Each number is 200 + 30 x the weight over its row's rms, rounded and kept within 0 to 999. Layers, rows and columns count from 0. The size before them is the row's rms in percent of the matrix's.

# up: layer 4 MLP up, 1920x384, rms 0.159, rows 1533-1550, columns 192-383
# down: layer 4 MLP down (transposed), 1920x384, rms 0.155, rows 1533-1550, columns 192-383
up1533,098,218,198,240,223,253,134,236,201,160,216,179,208,149,230,170,216,178,199,194,207,210,188,198,144,218,205,198,209,215,202,163,208,189,264,204,257,225,217,198,226,242,178,177,228,204,135,192,177,228,179,196,196,185,217,164,160,184,233,142,189,191,195,212,174,156,188,224,218,177,197,216,210,215,247,179,193,196,141,171,260,169,214,164,199,206,210,269,178,193,235,173,190,217,180,250,190,231,185,226,211,194,201,234,216,188,226,174,209,217,172,164,214,136,213,203,169,160,183,187,231,247,221,203,220,214,125,184,215,161,120,229,179,162,197,236,175,172,219,262,196,197,191,254,176,209,213,255,152,175,132,226,204,184,177,199,126,243,164,199,186,213,185,216,197,284,230,166,194,162,254,204,188,236,221,223,209,221,187,182,183,136,192,191,268,192,203,172,161,242,158,181,196
down1533,087,172,229,167,181,128,193,190,168,219,160,184,224,196,208,232,137,254,217,203,216,188,171,195,235,192,205,186,168,222,198,212,212,206,155,222,130,144,266,175,207,141,176,219,181,189,262,221,175,141,165,247,216,224,180,224,214,185,170,236,225,196,211,178,205,228,172,211,162,218,151,171,230,211,157,204,158,207,208,209,185,230,172,224,188,182,173,176,246,220,191,194,209,197,232,141,201,208,245,228,185,175,170,179,144,205,172,168,153,196,297,176,144,264,200,144,185,227,225,180,154,195,200,185,184,130,219,197,180,170,216,217,242,213,183,187,224,179,195,172,204,214,203,187,176,182,190,204,226,203,231,177,208,221,228,149,269,191,186,197,159,171,216,176,187,149,219,213,190,193,176,251,192,196,220,154,217,228,189,162,231,276,212,178,201,199,181,205,260,203,211,193,253
up1534,093,234,215,151,231,178,142,212,223,201,195,212,224,258,115,193,188,196,215,199,193,250,196,236,155,236,197,216,234,215,161,185,223,210,163,162,197,165,214,172,216,167,179,204,234,239,208,168,176,211,269,257,166,232,148,226,165,216,207,210,214,161,203,199,174,238,178,213,192,175,245,196,202,184,247,217,202,245,185,244,201,164,216,188,180,202,237,278,192,232,220,193,252,233,140,210,170,200,199,139,227,145,245,242,191,209,177,210,192,140,159,211,225,215,189,227,228,205,167,178,217,250,180,224,171,222,169,222,154,194,184,194,160,227,200,227,204,192,187,258,183,175,216,221,191,152,146,208,183,236,194,176,169,195,134,170,231,224,156,139,234,186,156,264,202,194,228,197,171,174,164,193,184,200,176,229,212,191,222,242,202,223,227,201,206,212,233,162,155,220,175,220,172
down1534,093,216,182,260,222,183,202,156,202,163,219,180,149,162,223,191,147,198,202,241,213,199,208,188,161,151,246,144,189,175,182,199,189,179,265,214,211,172,226,271,191,227,193,239,134,197,171,205,210,195,220,207,207,188,169,181,183,196,237,208,167,158,192,210,171,171,167,266,150,213,168,181,170,223,184,157,252,181,175,142,206,224,180,270,209,197,205,164,248,187,165,184,198,185,208,179,207,223,150,175,193,186,167,182,178,205,163,211,156,154,151,180,253,206,249,191,214,193,186,171,233,181,160,182,205,207,175,256,225,205,194,221,181,141,263,192,215,158,222,178,160,192,224,266,243,219,179,258,191,280,274,228,229,215,237,236,245,204,185,207,184,187,187,207,202,211,151,209,185,150,212,205,158,168,263,249,211,203,140,184,191,223,171,191,150,172,228,197,225,191,187,178,190
up1535,097,169,199,212,189,170,176,180,191,218,160,183,185,179,235,240,235,189,216,179,273,173,232,209,179,235,173,255,170,186,165,224,264,198,203,217,188,225,218,205,259,251,154,151,210,195,224,177,222,227,147,206,210,188,278,174,127,207,192,156,194,194,153,182,211,211,212,187,257,188,265,199,171,201,165,219,229,245,215,237,211,171,233,220,186,210,113,209,210,223,199,216,235,223,216,160,193,209,216,238,185,192,160,189,206,188,173,245,191,190,201,253,217,216,214,221,200,257,157,207,167,214,153,215,201,221,252,192,182,209,225,183,183,205,218,211,189,205,155,186,233,174,182,214,248,208,211,183,171,217,231,153,228,227,192,184,209,195,208,201,181,209,221,231,274,161,201,184,239,208,232,181,149,220,225,217,225,139,161,157,266,209,245,167,232,177,181,191,184,179,187,185,207
down1535,099,189,180,222,184,241,205,235,255,194,198,177,193,226,132,212,175,159,223,214,213,136,266,192,182,172,238,181,177,209,138,227,221,238,185,223,195,164,185,189,162,235,233,239,193,210,238,207,211,196,273,186,128,204,165,219,196,186,240,213,177,175,183,174,181,192,149,230,187,186,221,177,237,226,201,215,145,171,206,196,166,193,213,149,131,202,163,168,222,178,219,181,190,151,201,239,171,212,212,164,157,250,148,199,188,200,223,158,191,172,246,198,235,155,150,146,230,224,252,168,251,169,186,229,200,144,153,197,188,252,219,217,210,164,207,221,194,176,237,222,209,220,218,211,204,230,207,240,165,257,234,177,174,278,148,185,216,190,197,217,251,185,208,145,151,158,235,209,200,194,211,190,233,188,184,218,215,300,198,203,177,241,183,203,195,185,174,189,188,252,201,195,192
up1536,101,231,210,245,187,193,202,175,170,216,199,232,177,196,181,150,202,220,186,215,216,191,196,218,196,196,188,193,213,137,199,228,214,205,183,228,162,228,204,207,205,186,162,142,202,198,171,158,209,217,228,173,198,259,187,159,196,170,255,231,199,211,182,245,174,243,190,221,230,191,152,255,170,210,194,180,161,198,216,150,177,212,217,182,189,204,188,169,146,241,151,153,249,136,206,188,190,167,176,167,211,231,200,244,178,120,194,243,260,227,131,238,203,230,122,192,220,178,253,177,246,188,232,198,150,203,171,232,193,147,186,164,181,173,238,205,227,263,177,266,235,194,202,197,196,160,193,190,176,186,182,167,194,174,202,242,178,175,229,223,188,184,186,150,220,256,225,229,194,233,214,212,208,218,215,217,222,143,236,159,188,183,158,238,210,212,201,215,234,231,193,211,196
down1536,105,216,174,259,188,159,217,127,241,192,199,209,223,230,121,199,172,230,185,199,140,200,177,190,203,178,244,179,152,151,253,209,186,227,169,200,188,218,165,212,173,217,218,195,197,277,199,213,248,249,158,234,239,189,212,210,212,141,193,184,181,171,204,245,179,194,230,196,186,183,181,207,224,237,223,171,205,214,184,198,162,234,157,164,256,237,157,222,186,201,184,179,190,153,204,194,151,118,138,227,235,207,253,127,221,152,168,227,216,137,218,219,189,240,260,173,196,250,223,192,153,209,174,211,233,235,229,167,166,184,194,173,221,240,164,213,198,231,164,233,251,208,222,218,203,186,184,232,217,204,210,211,237,242,175,258,213,242,200,188,190,228,185,164,185,215,219,216,128,223,232,187,199,237,177,199,225,195,177,211,293,179,229,210,263,224,216,177,244,194,240,170,189
up1537,098,204,246,197,144,225,256,187,196,167,163,189,166,231,177,203,216,200,161,183,227,202,211,175,214,174,235,209,194,119,172,185,204,199,198,221,223,235,237,169,139,161,205,192,165,189,227,187,233,207,203,140,214,257,207,248,198,244,188,164,165,239,147,220,215,160,170,207,187,189,261,213,202,155,155,149,188,231,181,192,238,224,211,212,166,269,199,202,189,207,205,206,230,171,178,204,225,211,174,207,206,190,227,192,214,241,191,230,151,146,221,251,191,185,168,208,192,197,242,223,230,187,180,207,233,209,239,230,177,166,200,212,200,157,232,186,196,173,221,273,248,163,207,241,150,203,215,243,199,181,169,173,213,218,218,207,209,181,186,195,180,180,215,231,227,195,193,189,239,212,184,166,153,212,175,161,163,121,215,166,158,189,176,144,202,185,197,184,208,240,192,185,201
down1537,100,226,164,150,245,207,170,237,167,176,199,194,170,189,213,163,158,177,199,217,236,193,220,204,193,183,260,217,207,208,214,268,208,212,213,205,250,156,119,227,195,225,159,222,225,210,205,232,274,161,227,223,150,156,193,170,206,217,192,183,206,240,147,204,219,128,152,166,221,191,193,188,145,250,189,186,192,254,198,199,154,166,146,204,146,202,216,241,194,233,152,188,197,155,187,212,173,228,173,201,210,235,192,166,269,193,193,144,184,228,168,177,180,171,226,255,195,222,212,202,279,195,181,169,155,162,166,162,179,259,254,207,170,177,245,250,173,166,212,216,229,226,188,186,191,230,141,141,190,221,243,160,215,178,169,197,200,224,153,218,232,188,206,201,209,198,237,174,214,212,215,203,199,256,224,206,202,188,165,173,198,205,160,169,200,222,182,178,179,224,214,161,237
up1538,100,227,238,148,164,265,201,231,252,188,119,187,187,165,187,204,232,227,218,240,183,239,184,240,174,261,175,188,233,246,180,233,202,215,202,223,215,205,193,266,144,235,224,187,264,209,171,203,168,205,216,222,193,212,210,176,171,233,237,239,198,236,199,197,170,192,148,194,196,226,238,217,149,168,209,169,202,177,175,206,182,164,251,218,219,194,235,187,198,196,204,191,233,224,247,243,159,169,286,194,198,239,238,220,164,290,203,165,154,212,224,193,204,260,201,223,249,210,136,204,226,233,194,169,234,171,189,169,250,207,162,219,189,249,261,228,200,149,269,197,171,227,194,193,183,212,162,192,196,208,237,202,212,211,169,191,207,195,250,231,145,213,243,209,191,228,244,211,198,222,215,238,228,187,152,155,218,171,222,236,183,207,191,178,215,181,252,216,177,176,205,184,206
down1538,097,178,210,203,200,225,152,174,190,176,239,246,226,202,259,216,195,203,222,222,183,183,209,206,189,204,128,162,207,136,195,189,187,218,162,188,178,196,150,202,225,227,220,198,173,177,239,252,221,145,241,163,144,206,160,170,254,168,210,195,175,253,154,262,222,171,251,205,195,183,261,189,199,204,145,191,189,209,199,269,180,199,210,222,196,200,202,178,284,198,221,207,242,176,182,270,238,242,140,221,152,237,175,233,175,155,177,219,210,187,220,250,167,217,204,229,178,185,205,210,217,218,230,197,171,214,211,169,197,227,225,165,220,212,182,172,166,186,156,194,204,163,204,183,173,236,163,184,170,215,203,257,158,190,191,178,204,188,191,212,240,203,170,190,169,205,194,196,185,170,197,220,198,168,224,205,239,182,208,171,190,227,227,233,182,244,198,199,221,242,207,198,212
up1539,104,181,104,259,209,186,201,229,262,207,208,171,202,245,185,212,186,208,178,196,252,171,180,260,171,171,180,268,264,222,188,204,176,210,224,214,170,201,166,144,219,227,201,231,169,191,213,244,200,145,225,252,224,172,203,198,225,155,207,241,185,157,149,243,167,203,267,253,267,235,220,197,175,190,166,233,212,195,181,198,216,224,215,165,224,233,259,249,197,210,163,205,188,234,183,198,196,241,193,177,170,177,221,141,197,168,205,256,215,171,245,219,221,244,206,202,221,175,207,158,194,178,221,210,186,235,200,141,225,190,231,194,204,259,218,181,153,182,196,195,192,198,212,208,214,229,213,209,226,242,191,147,185,231,172,237,240,194,154,171,237,194,187,204,141,179,193,186,181,115,205,152,193,194,213,191,194,157,177,207,170,195,221,237,188,201,225,216,153,204,243,206,188
down1539,103,236,185,212,134,203,206,182,223,189,187,234,175,209,229,141,183,214,243,140,195,197,221,156,213,203,205,184,224,203,236,171,217,165,210,181,219,173,220,202,252,161,201,176,208,156,204,252,156,254,176,197,185,206,194,178,189,209,183,188,229,269,157,218,218,215,217,101,212,185,276,226,190,237,163,173,161,226,175,194,210,220,193,183,172,211,240,192,202,165,158,154,213,166,174,198,186,176,181,211,202,203,196,233,214,192,191,210,190,253,154,188,142,169,192,215,198,167,250,192,186,180,204,223,185,154,241,245,163,157,213,258,224,180,245,233,171,198,172,166,209,162,199,188,213,220,161,195,185,225,258,193,159,265,228,192,202,198,239,197,217,191,206,213,177,181,180,273,166,234,180,260,218,169,177,188,212,163,232,180,217,175,194,213,204,236,200,236,210,235,209,188,244
up1540,101,273,200,222,138,210,235,222,167,177,188,193,205,224,221,226,198,197,198,223,193,190,174,208,228,208,208,209,176,218,218,149,205,206,250,204,298,198,196,208,174,229,219,208,237,169,119,218,207,220,162,218,175,192,267,202,195,168,224,218,197,234,208,184,204,218,146,160,182,182,157,201,150,234,253,242,217,297,175,204,183,226,227,218,240,140,220,173,215,153,232,221,189,161,217,189,170,227,200,171,161,188,177,204,193,171,151,236,224,203,164,181,190,231,206,209,215,192,219,184,188,239,202,209,177,199,241,206,251,209,168,210,192,232,186,216,207,201,244,162,198,194,215,203,207,197,215,227,215,173,232,199,197,189,212,231,189,253,239,202,200,216,181,176,214,216,182,189,213,203,183,254,215,177,175,242,198,219,199,243,261,164,179,249,157,190,188,233,203,220,108,220,199
down1540,109,193,209,198,220,200,162,208,186,218,230,197,196,133,224,249,204,211,186,209,179,195,179,226,281,240,231,161,207,204,207,202,187,198,171,172,216,176,143,172,220,242,180,185,232,190,170,184,235,200,252,218,230,204,128,214,160,221,222,217,223,224,207,237,187,216,182,204,252,263,207,129,188,187,160,197,220,176,228,161,193,220,202,225,126,230,215,163,154,160,227,181,199,200,176,159,159,181,177,208,246,184,183,195,222,171,208,259,189,189,208,250,193,223,259,231,230,187,209,173,194,151,220,200,193,238,173,167,175,202,242,139,211,173,177,209,202,193,237,207,222,183,195,183,233,163,254,186,191,212,235,257,206,269,199,188,167,219,200,185,174,141,232,167,212,238,229,197,217,218,226,184,246,149,211,242,158,252,228,201,185,232,194,154,196,212,210,236,238,190,253,153,200
up1541,098,192,151,148,207,201,207,214,207,216,220,200,240,265,169,174,226,192,253,250,190,178,204,181,228,209,159,204,261,215,237,186,270,219,166,230,240,156,215,190,226,180,182,188,140,192,242,164,221,217,232,223,225,180,217,223,166,176,139,209,202,245,172,211,175,179,225,186,236,166,221,211,208,182,248,220,128,196,161,203,234,197,209,192,214,167,188,202,209,208,228,209,232,187,205,197,158,200,205,194,209,245,166,167,302,205,168,175,199,193,142,196,214,166,189,169,234,273,222,187,173,204,210,144,188,202,149,249,224,251,227,214,261,148,209,228,215,146,194,240,205,258,147,209,214,205,249,174,195,196,165,177,224,242,200,259,282,231,212,199,199,134,234,206,186,204,206,228,168,137,200,175,253,210,216,204,235,231,251,171,236,195,211,196,226,161,221,148,167,158,240,197,202
down1541,105,221,213,187,210,248,170,143,250,141,165,166,204,165,172,163,241,182,245,226,177,203,208,187,221,151,183,246,215,170,212,198,178,217,233,197,226,186,200,187,212,213,269,214,170,213,187,182,198,247,154,162,246,168,189,192,190,208,189,156,216,220,246,229,217,163,228,234,188,207,194,193,240,135,147,147,210,221,251,208,202,226,174,185,147,235,223,201,175,167,217,186,248,141,232,207,173,222,182,230,237,175,197,214,195,161,190,209,211,215,234,218,260,190,161,241,170,203,211,165,218,175,188,214,202,215,182,194,156,223,265,232,264,189,250,223,211,240,212,216,224,182,162,178,177,172,196,199,216,238,162,209,177,197,194,162,199,221,184,207,227,166,195,137,215,205,247,204,209,202,236,212,135,173,175,268,230,221,147,217,227,235,189,202,162,205,234,213,188,201,178,181,211
up1542,103,237,211,196,204,181,131,148,204,222,222,181,243,174,236,215,173,187,192,175,214,165,213,231,223,160,183,268,214,239,209,257,196,206,161,194,204,255,169,141,181,170,216,229,169,188,241,172,214,184,142,163,224,192,215,205,192,222,224,104,211,167,174,158,217,204,203,131,198,206,214,186,152,279,254,166,189,202,225,184,212,198,167,171,205,217,199,236,186,233,220,212,191,171,192,196,245,175,172,208,216,191,216,181,247,136,172,171,227,227,175,236,173,223,178,186,185,236,273,213,168,111,205,192,184,222,210,114,172,191,178,208,180,209,216,174,218,191,167,197,181,179,234,155,213,276,199,200,174,174,176,176,201,180,230,160,218,199,206,213,180,188,212,205,196,213,253,193,207,191,197,243,265,203,244,198,236,211,214,118,210,221,212,194,221,209,168,170,160,189,212,194,147
down1542,093,197,214,186,198,195,209,222,176,165,136,162,151,205,147,229,226,168,195,191,184,223,192,207,160,212,218,135,175,170,189,158,234,200,206,173,198,137,188,212,172,196,201,179,217,188,149,201,152,206,197,211,177,200,266,214,215,231,174,224,136,236,200,252,188,196,209,227,143,168,226,219,209,133,190,208,171,198,208,178,216,194,231,193,200,211,162,186,208,149,188,156,237,229,159,223,175,187,156,209,213,204,152,198,191,248,184,233,229,211,226,192,184,181,208,197,209,211,219,179,230,258,230,197,223,196,183,250,147,219,188,213,226,155,215,211,258,203,211,157,220,220,132,179,228,185,185,226,192,187,186,195,155,189,190,198,185,175,199,165,224,205,187,164,161,209,146,279,193,252,195,215,156,175,201,187,201,187,199,236,237,213,219,182,241,202,221,221,192,180,108,193,247
up1543,114,244,187,228,209,155,236,203,199,172,243,188,258,216,182,228,200,195,241,262,213,208,158,235,185,214,224,213,175,240,181,144,175,262,246,240,214,137,173,225,223,195,250,236,192,208,194,284,233,251,153,195,224,163,211,121,203,164,244,169,188,257,185,240,143,209,166,162,157,193,197,196,194,211,215,245,172,212,183,204,191,196,198,178,225,196,201,162,229,156,158,179,212,189,227,196,260,219,220,177,153,208,177,214,151,239,219,157,260,183,182,187,156,188,171,223,215,201,236,204,210,149,236,172,192,234,263,244,223,204,159,228,227,259,264,218,217,162,218,160,240,209,181,189,241,181,149,188,178,197,209,235,219,197,189,134,224,200,199,195,240,214,221,148,253,169,195,188,232,182,230,172,187,148,215,226,186,226,200,206,209,198,206,206,224,206,171,204,220,238,173,232,227
down1543,116,202,193,160,224,214,191,210,200,198,165,188,248,188,225,176,228,217,229,225,274,193,166,195,216,169,180,146,192,207,220,206,204,175,223,230,188,201,221,168,231,279,181,155,231,237,248,284,171,204,186,176,188,212,168,173,195,196,215,229,184,234,192,146,185,241,187,233,185,199,175,176,187,215,177,175,150,146,241,209,184,193,189,219,184,147,200,186,193,190,204,257,191,228,247,219,202,182,227,165,230,218,275,257,119,223,236,175,213,158,299,166,213,177,159,234,162,196,184,173,199,201,221,187,237,205,189,206,209,194,197,222,188,175,195,217,244,186,235,222,215,176,205,175,193,213,233,246,167,223,206,186,263,186,239,175,188,142,196,129,233,216,239,171,182,193,184,159,168,163,169,220,165,198,119,219,190,257,173,186,220,187,218,256,187,199,198,242,185,187,139,209,153
up1544,107,238,177,224,208,208,217,198,226,270,182,213,213,180,143,227,196,221,196,189,218,187,199,179,193,168,140,219,236,151,254,206,139,195,200,206,221,188,201,240,194,195,178,134,208,175,199,204,243,167,185,214,228,227,181,202,243,218,106,213,253,146,189,218,198,165,165,178,185,223,232,178,203,242,212,229,222,212,268,243,176,172,234,212,219,217,191,213,178,176,200,236,202,197,206,177,151,199,206,139,209,180,172,216,209,203,198,242,240,212,229,153,221,189,231,200,143,206,208,164,202,213,212,162,214,240,243,209,198,166,199,162,189,201,124,177,260,252,204,162,187,200,226,192,240,240,167,204,226,207,214,220,190,182,213,217,208,248,150,223,230,228,180,224,182,171,231,204,237,226,278,203,269,245,229,231,259,244,195,224,200,221,231,211,211,205,173,189,200,205,198,185,210
down1544,105,178,129,199,188,155,199,171,168,186,175,216,207,255,213,199,153,191,245,169,180,126,201,197,207,162,222,236,213,136,155,169,192,222,189,198,184,182,199,206,174,233,241,220,221,181,253,205,221,218,220,227,139,179,223,176,173,228,184,154,206,256,199,202,187,208,228,170,201,208,148,238,183,209,214,192,226,181,136,163,151,235,212,184,174,212,242,166,146,247,267,165,186,144,158,194,202,183,199,198,166,197,202,218,210,203,213,147,148,228,212,215,160,180,181,234,202,231,200,199,195,218,224,180,232,243,224,139,214,184,221,212,167,201,164,174,211,223,205,266,192,204,178,177,178,177,229,177,215,222,173,187,196,213,208,190,168,195,178,202,182,231,181,184,185,173,180,157,174,229,188,213,191,177,241,187,203,239,156,196,239,158,186,189,212,226,184,233,208,211,170,155,226
up1545,096,238,182,267,173,196,207,233,218,179,171,245,166,217,245,265,179,134,241,190,204,223,203,155,206,204,208,236,162,174,228,205,182,200,227,251,205,162,226,176,225,165,215,224,240,183,238,218,231,238,168,179,216,232,169,200,186,254,177,142,183,204,199,146,221,210,180,177,221,136,206,214,143,205,229,159,179,144,235,216,151,191,206,229,185,217,213,190,179,209,251,149,186,189,200,196,224,180,184,255,173,204,187,210,174,202,183,196,139,186,193,217,198,194,175,233,204,155,196,190,194,192,245,185,171,199,183,166,200,189,171,213,169,188,150,226,199,214,226,201,156,248,194,217,159,218,197,196,264,228,217,140,213,179,194,152,196,185,208,242,204,215,282,227,186,217,238,231,216,234,197,247,195,179,189,246,250,170,179,227,218,198,200,194,227,267,212,172,189,220,204,198,178
down1545,097,197,239,100,201,201,154,239,186,238,197,212,215,193,166,261,193,251,211,228,210,211,208,122,215,204,190,185,162,205,182,177,179,204,232,119,222,215,214,218,202,194,190,131,198,185,210,256,231,181,223,204,184,168,145,218,159,164,204,212,225,169,191,200,152,218,259,229,191,188,185,205,233,182,183,214,207,212,170,226,203,208,158,220,230,178,178,248,205,218,162,212,148,256,205,150,249,245,288,170,193,186,180,175,156,263,221,212,206,226,212,216,212,209,212,170,150,183,208,184,224,164,189,173,224,216,182,202,169,221,165,171,227,227,226,199,253,197,157,208,237,184,230,218,204,209,188,207,194,166,249,162,234,213,194,191,222,205,238,188,168,192,234,167,227,261,246,236,181,180,181,200,178,168,215,148,218,192,222,227,247,213,199,224,193,220,207,246,217,215,205,195,195
up1546,100,227,220,175,185,198,199,248,229,217,221,166,208,192,288,215,200,171,198,183,150,136,182,199,208,208,233,205,237,208,206,174,207,205,244,134,217,202,289,215,196,202,192,226,213,207,188,218,177,196,199,200,110,206,216,199,174,201,140,212,219,242,223,208,185,184,116,235,182,217,163,225,194,250,234,238,170,189,230,210,202,217,159,208,183,181,239,230,230,158,245,191,240,219,198,191,177,169,207,174,244,200,171,214,245,219,179,199,204,248,236,155,171,179,231,214,220,216,227,159,238,230,191,179,208,259,215,221,146,184,212,189,212,187,199,211,221,234,209,210,193,248,182,213,201,182,170,236,235,238,221,233,193,200,203,224,195,160,240,247,179,176,203,176,164,198,219,207,236,232,210,235,224,250,158,171,155,232,180,236,177,196,189,249,184,169,223,203,209,185,274,192,171
down1546,091,194,224,207,199,176,210,218,194,203,177,230,220,260,172,243,201,143,187,137,189,214,226,212,205,178,160,173,179,255,139,192,171,217,147,247,207,184,193,166,231,139,207,228,149,204,220,175,192,209,183,152,246,208,159,197,146,236,235,196,225,214,185,212,257,235,219,202,205,239,165,226,232,179,213,205,187,215,213,233,218,209,217,204,234,168,229,133,228,190,171,207,123,162,240,226,179,239,169,230,165,248,213,191,245,163,244,212,199,225,188,224,166,187,184,225,173,208,192,257,191,176,199,182,191,262,165,189,223,205,200,196,175,244,193,215,231,182,192,240,120,172,223,175,214,159,194,205,203,189,181,134,268,160,185,198,186,177,185,230,217,174,123,210,196,182,151,190,207,212,198,179,167,155,190,238,185,186,220,190,206,195,171,243,232,182,195,220,217,180,249,191,241
up1547,101,234,209,202,187,237,185,229,193,183,158,163,218,183,200,165,235,220,208,182,165,177,192,195,238,176,182,198,193,210,232,183,207,192,232,215,222,215,202,199,234,268,247,205,229,234,160,175,225,206,174,183,198,226,243,229,252,161,186,182,223,195,169,217,203,191,219,233,206,188,197,212,180,248,230,155,183,137,202,239,234,174,172,217,192,244,250,195,307,189,236,176,244,245,168,174,198,218,189,232,194,173,251,166,159,205,205,180,206,178,198,172,260,213,146,206,175,205,221,189,189,174,129,196,207,202,243,178,231,209,216,178,165,188,159,222,229,197,198,186,153,230,143,177,281,203,175,186,195,146,160,156,215,157,221,164,183,195,225,196,211,266,163,178,175,178,220,289,203,181,171,205,241,208,208,201,257,222,213,240,189,175,162,237,237,196,169,223,228,234,189,168,181
down1547,106,215,180,219,250,188,125,195,178,214,202,184,150,206,251,198,258,270,196,177,187,178,193,167,265,245,195,229,194,183,249,203,220,201,207,109,190,222,218,161,168,182,183,178,182,185,193,143,218,188,199,200,205,177,156,169,249,160,174,218,208,186,194,212,270,198,198,172,177,220,220,220,183,204,247,195,205,237,263,137,213,212,225,197,225,181,190,178,244,215,218,141,222,190,163,200,233,161,187,163,213,177,197,161,159,250,232,160,152,205,267,187,198,211,198,204,141,246,207,173,158,152,226,211,201,230,204,186,131,231,260,236,186,192,213,163,235,210,156,244,226,185,243,227,221,221,150,214,203,235,207,182,213,210,201,187,162,256,210,244,206,169,169,177,193,213,159,245,193,178,162,239,232,187,185,187,212,212,176,206,201,210,215,205,180,229,241,236,204,155,200,181,198
up1548,108,192,217,178,207,223,164,272,254,200,168,191,226,227,169,186,209,209,259,221,197,187,248,199,205,171,181,172,184,234,207,257,217,203,263,242,232,216,201,256,123,159,180,219,183,157,220,166,149,225,228,247,199,220,203,176,152,186,179,189,201,164,231,167,234,188,205,188,228,202,199,168,192,196,229,217,274,234,214,223,268,232,163,253,199,201,212,237,175,221,273,212,205,179,204,220,197,194,162,196,175,220,261,237,200,188,215,177,210,196,144,189,234,195,204,185,202,159,214,180,160,246,219,228,129,164,211,224,211,200,153,198,190,186,173,205,177,192,266,243,268,220,197,150,185,199,206,205,218,211,151,195,207,193,225,190,255,241,221,183,150,196,163,165,182,177,196,191,183,271,282,224,221,250,172,220,223,196,243,207,174,214,187,243,184,180,193,205,172,137,203,214,257
down1548,102,201,155,253,132,154,189,226,204,210,219,204,150,194,216,200,202,178,155,214,217,231,220,199,234,230,188,178,205,158,242,133,223,190,183,178,175,241,194,197,220,212,218,173,233,221,200,162,223,232,228,151,165,222,202,170,207,215,205,229,174,222,184,211,196,232,187,159,210,184,201,215,132,198,175,175,170,184,245,193,218,199,154,209,182,162,211,221,224,192,173,224,164,209,204,199,160,204,202,173,177,214,215,211,211,195,182,219,203,194,176,184,198,232,203,206,185,231,235,221,288,192,147,247,195,181,184,241,211,186,241,235,120,199,213,188,215,150,158,190,195,181,215,207,199,183,186,197,203,221,151,199,195,200,180,268,177,179,184,259,199,218,255,221,174,222,193,158,181,178,179,209,222,170,183,306,167,191,202,170,241,179,211,213,204,178,160,228,274,240,250,202,192
up1549,098,222,253,226,225,256,137,229,167,221,235,151,255,176,202,137,228,190,205,187,172,171,164,283,191,234,253,183,206,202,169,190,150,226,157,211,168,257,198,238,190,239,246,197,203,225,226,163,180,202,210,243,151,166,197,207,200,204,190,168,166,236,199,159,207,235,170,199,217,185,198,198,210,209,239,243,203,198,259,187,201,158,186,224,206,207,164,191,210,243,195,128,226,211,203,196,205,103,220,182,263,176,158,181,242,196,154,240,240,233,190,123,190,212,207,181,176,247,176,193,210,254,205,175,173,150,210,209,204,197,226,227,185,191,176,152,213,241,160,215,236,160,221,205,174,228,181,180,161,170,188,214,206,214,266,149,190,194,221,166,203,304,245,246,186,209,187,222,165,226,238,175,238,205,177,190,177,201,246,205,117,226,215,154,200,242,203,181,206,207,195,152,197
down1549,098,150,187,205,194,164,210,173,251,262,185,238,160,183,238,172,207,202,167,238,151,195,237,182,185,169,197,230,218,217,212,198,224,186,253,227,246,184,228,172,221,154,156,162,163,166,194,204,190,194,162,205,233,258,158,204,219,178,182,223,235,178,159,207,183,172,178,229,215,197,139,203,185,189,204,163,176,218,173,137,226,257,210,165,247,210,205,252,171,155,223,209,223,191,179,201,178,263,163,181,168,184,200,250,132,153,160,210,170,175,241,239,219,213,239,221,195,184,171,181,211,155,235,226,230,203,231,162,181,185,175,190,248,172,168,206,203,183,223,185,148,255,213,211,161,157,227,209,235,203,229,166,218,196,215,229,178,153,155,227,183,171,201,190,204,224,249,193,254,198,202,185,137,195,199,237,216,189,167,190,203,160,202,238,185,178,141,236,241,211,197,205,218
up1550,093,176,221,181,237,170,233,202,197,204,227,192,206,179,192,165,213,230,159,199,207,210,235,195,165,216,181,163,223,204,166,217,178,219,231,222,209,213,169,172,196,201,232,200,219,231,193,291,207,249,215,235,208,197,154,213,216,208,244,186,182,156,146,160,172,179,138,233,155,178,145,245,171,253,230,142,222,219,123,202,166,144,186,156,184,233,196,242,196,218,233,228,181,206,200,196,219,180,247,180,222,177,204,176,218,215,186,184,203,222,182,213,226,208,190,167,143,182,209,180,189,160,208,191,145,201,168,249,202,175,215,228,262,219,195,189,206,163,220,191,172,235,190,257,195,205,220,176,155,207,200,234,187,181,230,213,177,231,225,235,173,158,166,216,211,196,186,193,182,201,150,213,221,170,193,243,212,174,223,175,256,163,184,188,223,241,182,212,208,193,224,271,147
down1550,101,239,216,238,131,213,169,151,172,240,124,162,186,209,212,178,208,174,225,254,170,189,165,262,147,206,198,208,174,176,221,228,233,161,168,189,178,199,224,231,201,181,164,265,180,170,211,187,204,207,196,187,216,254,177,194,201,178,161,208,193,218,135,187,221,193,176,181,182,183,236,198,225,234,179,180,152,235,227,239,214,221,235,154,233,163,209,213,194,259,173,185,253,157,225,251,167,181,208,208,168,229,220,205,222,213,193,93,209,195,183,259,184,195,160,187,192,238,199,198,222,229,226,255,210,174,152,212,192,161,196,208,206,172,214,212,219,230,217,208,180,187,204,196,196,183,158,187,189,196,226,207,213,262,193,170,210,241,153,224,181,203,210,238,208,201,210,218,216,217,175,238,221,195,265,188,199,181,228,207,226,236,175,178,146,288,196,246,172,191,257,187,232